config.toml
head_dim = 32
vocab_size = 4096
norm_eps = 1e-05
init_std_qkv = 0.0586
beta1 = 0.95
Each number is 128 + 24 x the weight over its row's rms, rounded and kept within 0 to 255. Layers, rows and columns count from 0. Numbers have three digits each. The size before them is the row's rms in percent of the matrix's.

# layer 3 MLP down (transposed), 640x160, rms 0.0674, rows 395-472, columns 0-39
101:095160136119143162093150084147102134128125125120071122106130085127138107131146125148141090192134147133160125170165136161
086:125093159130159107095066147091133104115146141126130100126149118176147153155121108115113131138074146109108135106114145089
092:127066117103170128106097152104136126125133141149163085148134134169185156136134102113126118103079155075125117108149165079
109:124121109148099102177149156130111135099131145113164122150134116119126135163118122103160150121152111187145114127127096175
096:131109144096145121151102141119142129085171163150144073124118103167162141133136140124161146141142123126152125148093140115
085:137141122127136139117081149115101112140137134136164151129167140120128151138106081113115100120103149085140127108145104096
128:134148163167124107119096149122113098164120147138150124110177118124154118097168114116194138171144108063119136138137175093
106:119183095150134138124126156116133163130111110121117131131150099116115083125127155132104128174177132135100165111075121121
092:152103093150094138162140125094124140150125141122153101111116141169130148136134146141132148145108120154123130138141148154
111:101127162135130163140118154133141135165112169102132183124136134162143157159134148108177178134109126117121144137133117136
124:157167118090131118120111151077109191096139122120115109137124121153105148147127092161135098088139134129162091128150140134
101:139101150165162149164144114093121109123127126137122142159161153149094126109077113106127131169141126114141137145109135121
090:100108114130136141161184117133126182093086121123117113155126141101076142165068094111129086141135146159095109105162172117
090:123137169118144167120121149170153172133138074157095099128134112156095151133185125111142156154103121150124079150118152146
092:113110161102169138102101141079145138098138164124131106166161147167159143118139084105104123108069136118100120107124143074
088:170091153114112109135089141079131128083126133118126083147132135177165158152127108118098167142075149080166110115143160103
078:140120130115101113128098134123094112135150153101160133145124147127149132145078107101118127122071137105141146137116144146
092:106125119152110139153154177106102115083127139136143123158147105138178112121132131126083096094129148148140125123149160149
114:111134133098087167135148141155137126131144144123126165145112099133094134102119097154126114121119110149142116125144121121
110:168176133132107100179170148093130143117133163101119105125139108084079130125130136111131128125155127188125129100133108143
103:120137139154084150158118128162184153100146131128101166108125108114119114105130130135151145127158092125150104128105147104
092:182182111108121134136144124147148189144141122138136131134111124115105110113142175102137114117109122150096142129131138077
109:161101136068108201147111135160127152078141126145133133116120149130152122095182083157124131099127115119153117107147128142
100:118101160104177133115106144088120116112115147127167086149132142128174115107143083106108148112103139085124119079133136102
083:122098148102162111150158164127117179119099103104114104119132134141143124107088159110157143112137064115138120097119150104
110:127154103139111155118138144117121155141171117111113152095147123082125119095133062135165131123106160153198141160176114139
085:130113116138094125169091115160087088139098138145134162136125121141095163136068156099111129106183132106163113169143160115
084:096179124106131143087161115182115139158147115089144142100139137100107169116120107114121185142132172130130140113106158155
108:160110111131152153153166109112138153104133154081094126121099121171118076121129169142141162145126123171081116108156123144
108:124112125136122125135135085117119193147115106108118172153136107174124139155110110157148169105145165136089144135125187120
097:110101112114122150135127143148162108127111136152159140155109136155108071112104129149108168120124098129145130115138153146
094:138089128086145145124091135121119097123134139132142111127116141176169164122118073142128106126100164054107136150148117088
117:140146096156109136167139123119146116101130157110124114157108118133134135165137097120125077151110138103063144155100138102
091:151109155110159090149105107120107137119139144080176108151117142107126148142113138136127144151148117118141127134156139133
105:132174166112142127116100139104110082109117132115142167104103136136149146135150105113110112183167116093112118145091130137
101:102104130081171111125128160119138128118158112159156108165126112141156134126111103136136115139108146096117120120146136107
103:123124139160141140144118136112106108102054125125128116101094107084110057102167106105175118107146092122133145152148111082
109:148089110111140150096080109148092145114118097122094147142095103107126119128104176095137096135136102171112129138131112150
094:136086172097160119140063145101129077122130112106139085151125104179170133153138090128109121124082164129129091103150149104
076:171101108130135134117131125119108097143128162070130074130142102121126118101109113131100128131136198134116109142111109068
094:153109130143116149119138070106164106094172155163096109116138141122087148156102144094127120148168123140096139103150116134
097:164121117131125141082108152089160090110119114094118131109111146147116137120154139132104098129083119100079119107103136132
086:130104165139145102119088150110130065108124152119165096097135139128155121126112123153148155134085102110117118093121136119
099:138081111163106122175141154116148113162129132110154135130107142156142142140119154122140153138124124116101120150104120152
074:116107153123165137105124171131119122119101128127140102134124138132140142146109090114178117120103169132118096155089124104
125:133166126163144159144112070118092142127110116103065133126136164092061104110068125135109134132125141116101133154150134105
098:120085125085155147124069154108142107121122148151181093127105123161149093122121103122131145139123113092103122093154148103
104:131145112114108142161138148095168109097131137113118148139122145134139096083142136113138156139119148111171149099141139111
072:123086112129148136115133111136137146143139085107103135109121133116148149093109129120090182128102126123170104110132139108
111:108151129162072118109119126158075129124120112106100145131109112110126118139098146109114163158135101187078101176097130136
102:114135123079106102134142155097138137163113158151133150116103118109145122141145153102124190136139073089183133163094113103
099:134159175121150126147100142149125179098104126154149140103161126116068148148125073087095144136092176078114121093127149095
126:077125117145128138120090123115132146129134132102108146191119132172117106156129102138122144147154126151075127115111147114
087:109113126108171123130079130103112110101129115155140138152078132172176090130101096131094120114105133074128101117143158113
115:125136119104099150134131146167108102091151155148112141088167111138109115093114123112122123152121074099110127103134125150
093:115112107188116163111099120108150089111195100141138120138125136095130126112155184124151142094164117152090131151128158148
126:109132118125123143156115122154116142161117138137104126130160125161169126149082159109132092128088168119138124168141154131
096:112095153124137118109116105090141128147125141118144117094139138115155135136115096113124140144095116102124128070123123118
090:162150153140151152128161110153110093125116133100102066153158096130126132092109145130156130120165116135125135132125092095
118:100157131133097153172179117130154136130118109124107144084137098099119153106159074122145083120127120170163182165131106137
110:130148116168152146139131122118126133094079178141126129159103156129105104091088122135133177126131138091154121122163121118
117:119176129148154113133115125138135132124174113133093134178154098120125129133150153116102136126095117158162097092099129138
103:107133116131108094149144135158086127132165068104164146128130128073107141110132174169126140092147138159118145124112155152
095:120084142104154127116113151144133132125099142164190146149111103094144144110100105135155096134087132095122143081167127125
072:132118110171130100111152143201160159104153149173116131139145148109103137137069144152165069159104106116102113144114099141
102:123155174114142127115155117080123167112122140109174106096149098129139127124068112111139144145112130124136081097167140112
087:169077122128175161148110112100125123095164161134142109122136143166151132154121078121145112153077144106110115119062152077
104:128164188123113111129086130101136137142112150151158145126157159123102121124089145133119143112119122126085135143159140108
089:129131099076127154110139115134142100186085105121137144177143120119102138142109128145119149158152097119141162162095147127
108:122108158077099114152138147104140146145146133111149152132095143112153120132140168156097131149111134128133116130131126128
093:108061097121112142121094140143161095151146074120166129147115100102131149132119144148164117135086108145105110144145126137
116:172162125109077150125157119134142163145182116110126127092123103098107163100097120140135112168128160119140131151127129114
103:149090135094176142127108128116129149123134156167135122136109107195161156112129106140118113127093143064121132132140145090
116:153120136145086114097077122135132112141102101136118121084165117129153156134105132157123127144118145153110104155139116127
085:137132114127152151081118104094138155144143131161079158108123125114135148121137143143177146136118115141147150091106110109
101:121141096104101119136154168136179150117133162118129099127124141082123127148131150089148150103154163134135103068140121142
098:092096175139124086106114151096157169123138174167096088161132137153122137119133138109095124102163137153160134149101145105
093:137107130076131109101111128138144120137112152138163116154131109121166128127122122109140151124052143097170132127138131119
# layer 3 MLP up, 640x160, rms 0.0948, rows 396-473, columns 0-39
089:145093141088138156129086139102130115105132131179126089149123143163156162122117123094113113118104172115135099107129180095
065:143119122138129136085086133145166117110097136127150075171120125171174141129087120112113135123088135115116082104106142093
097:112119144130158139119131169125174138123142122134139116118095140152170171127188113093133150098132151103109112115157159115
092:159095098083123141096083158074146133098139148127134092130149106157162140156130122107127165139125093112113123123126184066
100:151102154077168152123071132094176118116135122133151117122131184126155159112110130116143130080111158124130120129120146121
129:124120118140151132126127147090145089129124144144162130111150117145140111116153071084167122113094115124159144102152191113
103:111086138111138102145122125123111119134135135114121108160087143148124117159115127117105104150106161109152084106151158136
106:143133114086156102128115182107150128143107132087133130138101108119150208127126117118124150123140079104160078109124120130
116:118109108149146120136107141106105070125147142113139081115145087161160121146108100135204108120131144121130149145085116106
119:160131086125113135108120146084113154113144148117167135178156181147120112167128112118118124101139154117102142115134145110
117:107127138118135128096119130102134143123145110109143132163119132146124140149113114095114118134129144113150098127125121129
104:157091134086115081166102179100116084101115135152121136148145122139143129116149097101153123136113157120107096116130172111
091:155122138124171129125091164125128122136123095154146081095136122135120147152129137126099163111129129130135133137104191100
080:135125142072130137105126140132136099096107136135142119133166141137111151122137102119138162122099144115120125100138161095
090:153096164146138125107104145105174132114125128156147110113110158136155187142145130074138161153111156089165104089144173119
102:150113131138119119121097152103169108101125119121145115159122148154147131135138118105144126110110131095165137087112128114
088:110137108114135113154121166090154100137176130149154091146128110126157117098162107135139137107106141111111138136116154121
096:193151139144162134115119118112125105140152178110120114118089106129132151154112118112177119122085132113166162146119114109
111:165072159122136118131102147119154110131132109154155115133079157147200169140147123091136148138115128105152083098123143110
105:130103120156135133129122147063106127123139095122132125143119134141193118140105123090121118152135155151127108123108131103
115:165082150119161094157136157104110076124141176141188094129131151155141146143139098091164132097141132087154118115124150134
112:160086129129129134164137152059134099128107132115126108121187110124142129088156132101152121148124117115168138137143111128
072:125114148104132139119096172128125121124145172151127140125152125125141114118130085105110148119134128112132124102134130097
089:125141108093109114108130141134124100139109118153145137089096165141138116096126124104104152145163141129135106125159150093
100:130064074147122106125105158125126102130117098142112121161136131139157141153119125080136134146121105103089150147147144125
090:166109124093135130134122138102144097100131169167148103095137121140121151122156086112130103108137159115132185119155169124
091:115067169080142079120094151133111142100105125122133081133116181156146132112124129100116121189166142111118115137145135123
099:121121140077107103098089114109119138138087109140120115147106144125103142148166134131123119170107145072137136147128091131
111:116100100151104114120078121120104121153131100133122107130109125136121134160186135104099156144125142105097129149155108130
108:128129147086126140103136143149136131106106156130125110150084158133108118148095122098106121137129125113124058097064122125
079:138103109099137136121075129132136140120122123121145101171092154168147140105116136127099132114085163103135117112146138100
112:172100117134148126139108122099152076149122143126120112099105122120183116142144121107145133129075106092191125132115104113
096:118108108144140119133093154092144137141143100143130098114111145179167160091128138092148138120106148128128137106119129110
100:182119149084160149102132089129133124117083112147109111142142168117131112156116151098088166137117112121160114155118150111
077:131108116125135153133109155115141120126125137138107119124129129159164178114129111117096173109132110088126104120140129099
110:168132123113183106121113129134103099159136141103129127126121139155107083114147142109171130108112131110144149144074139128
106:160124133147134115156092131113147142165143114087134130100137154156130101139103128118184138169139121111150151127147100112
082:156115147091141104130101151091138107132098124127118087132119141161164155135122110095130125141104151101126104125148154078
102:133089144117152125105128185095133091135125141117167116117099165140139136162178109096152159147138165101174125098145106097
098:127114138133177157171113110106162124154109155122120120171154123139129168135147084136135112121102136104167134111138148121
104:158098150152178147138134120108133115092119098150129114166121112149153153132143140125128109097103165122151131094160145107
093:164112146088142115136138137135138100109139144151162074137105153153158163127115069101111131097103139142139098114127150099
103:161118118097145091118112185088148136165159155107120128110155106136157142143149140115152165094115096099125123117117130117
091:159089123103173146080103151123122092130134166105149107141143157146153125117140099089141154144089130085155122137140128097
107:140103118128130100114106168103169130108155139190181103143129145189148183115164079136123115110094126115149126089139143123
080:154120150130125146100077158090132110091122108155183117150122125164163112127146117120120127111146171099090119133116177101
100:124109170113177097155114146147079153097085179146128089136107124127150104154123096152135111137138152122108129162100136157
094:157111160117164096118100149110117107118134167131152093156108172145176129147145119100154162094104132105162130136130137095
095:142093141113126090140124117137108135174115178102156110121152148117121106141143124123153125148098159136182112161105127129
094:111099137166175095106103133141114155107110120131104100165127102149105123145142127104114117145129089127130123127098119139
103:144114110111110106134134169101136093135129161126146127157127131125178119151123108127135136141073114104154114152119130118
114:142167155142140116106070140110136111147140095178144091122085135148134143115164108142111122134081149117122148104142094118
099:159114143124170130101094156099116108084131120156128090152142172159167155130090113110120124129111151092155103092139124095
104:129109101107118099114096146082116089123099156111149129108105112155124167126148106111174125160102110122154161163165098129
100:102055175106157115141102126175104138138093165122103121121147119148155140148116132109158143142130172118127145169101141092
118:100078142139134084116082144129112066093106089127135073126134113167151154155109134075168119140106175117129126134110139100
103:116141139072127118091105131102160123112130144169127117133154179132144122139166081111119107122098140112136096142116158116
113:145127121106118104140125142122149092148124162179166119129131118153167144114135113103125132143118158103139100094170187101
101:110124111119126140100094146147112120144143115127114114161121172145123144166102134108107171113141125122109107128181180133
114:137120115155139145105116156141129149106118146106154118181107107141120154144118118141100153112117107144087133117113141113
121:148088139108134095108130162150116092112102132121128067127163119130150138124142148145174116139137101131151123170139120100
103:119056123101144079159117131122080097167113158137139106105107155144132123142158122093134116139118130138111157146079125138
096:158130121105130133126079145085162115128147149137125118114129149149170106089140110096124122102114158095122105124127160107
091:186117119147138115146136142099110109078118163129167107150167119138145144086131120129184128107137090114134171151107093131
106:120127123106120109130096127150118090132098114153139123105126123164149141127148108097107169139115150084126146162157145110
092:179114139117142136113086112118131127106157116129153098131105137157135115136106104084149118093096181098116104118136151072
109:137137114129164118122119135113165098132177124126152119086081110173136130133159105119138123083140123091172124124150152109
106:135094117105132074133109161140152139142150121157156081165128149139120148118172128124136140069114105125135078147073154111
106:188087154155179130153128128116118106106164154156139122142138107127150134143141106132174114097092117118138135113165150122
105:132088109158122119120117164100107103086102118150121103161120131146173130144137075106127116150113141108129130120106105112
101:171100158074127132146114151106123140116131179121162108117151127115124134099138134168134134135131118133168145142136140113
078:126104123066099159101083134123166160130099133123141108112087148158156205109142143120125142121101128110130084139127146128
115:092116135146107111094066174137104115111107099128113109143127125144147142122114144131142143146132152128098134106157114096
074:114110097141135100169146154121151121115171101115132115152136144110149128160106127137134150094159132136119103082141120130
097:175087108130115108138104129139148119108121152149169108163167135128122131178176099110162147140142103125114101128104122128
113:147142106114122121099092135125113124122124125199129122159112136153122121103128122135103161126106132079119135148124132124
094:147119134107106128107090132106155119116129123150141117138143118159150122103178114115131160136052109064117112131145133123
112:124099130104143105129097167092148109135132151141151110147136140146161162128178096127142148152121162130135061117136159116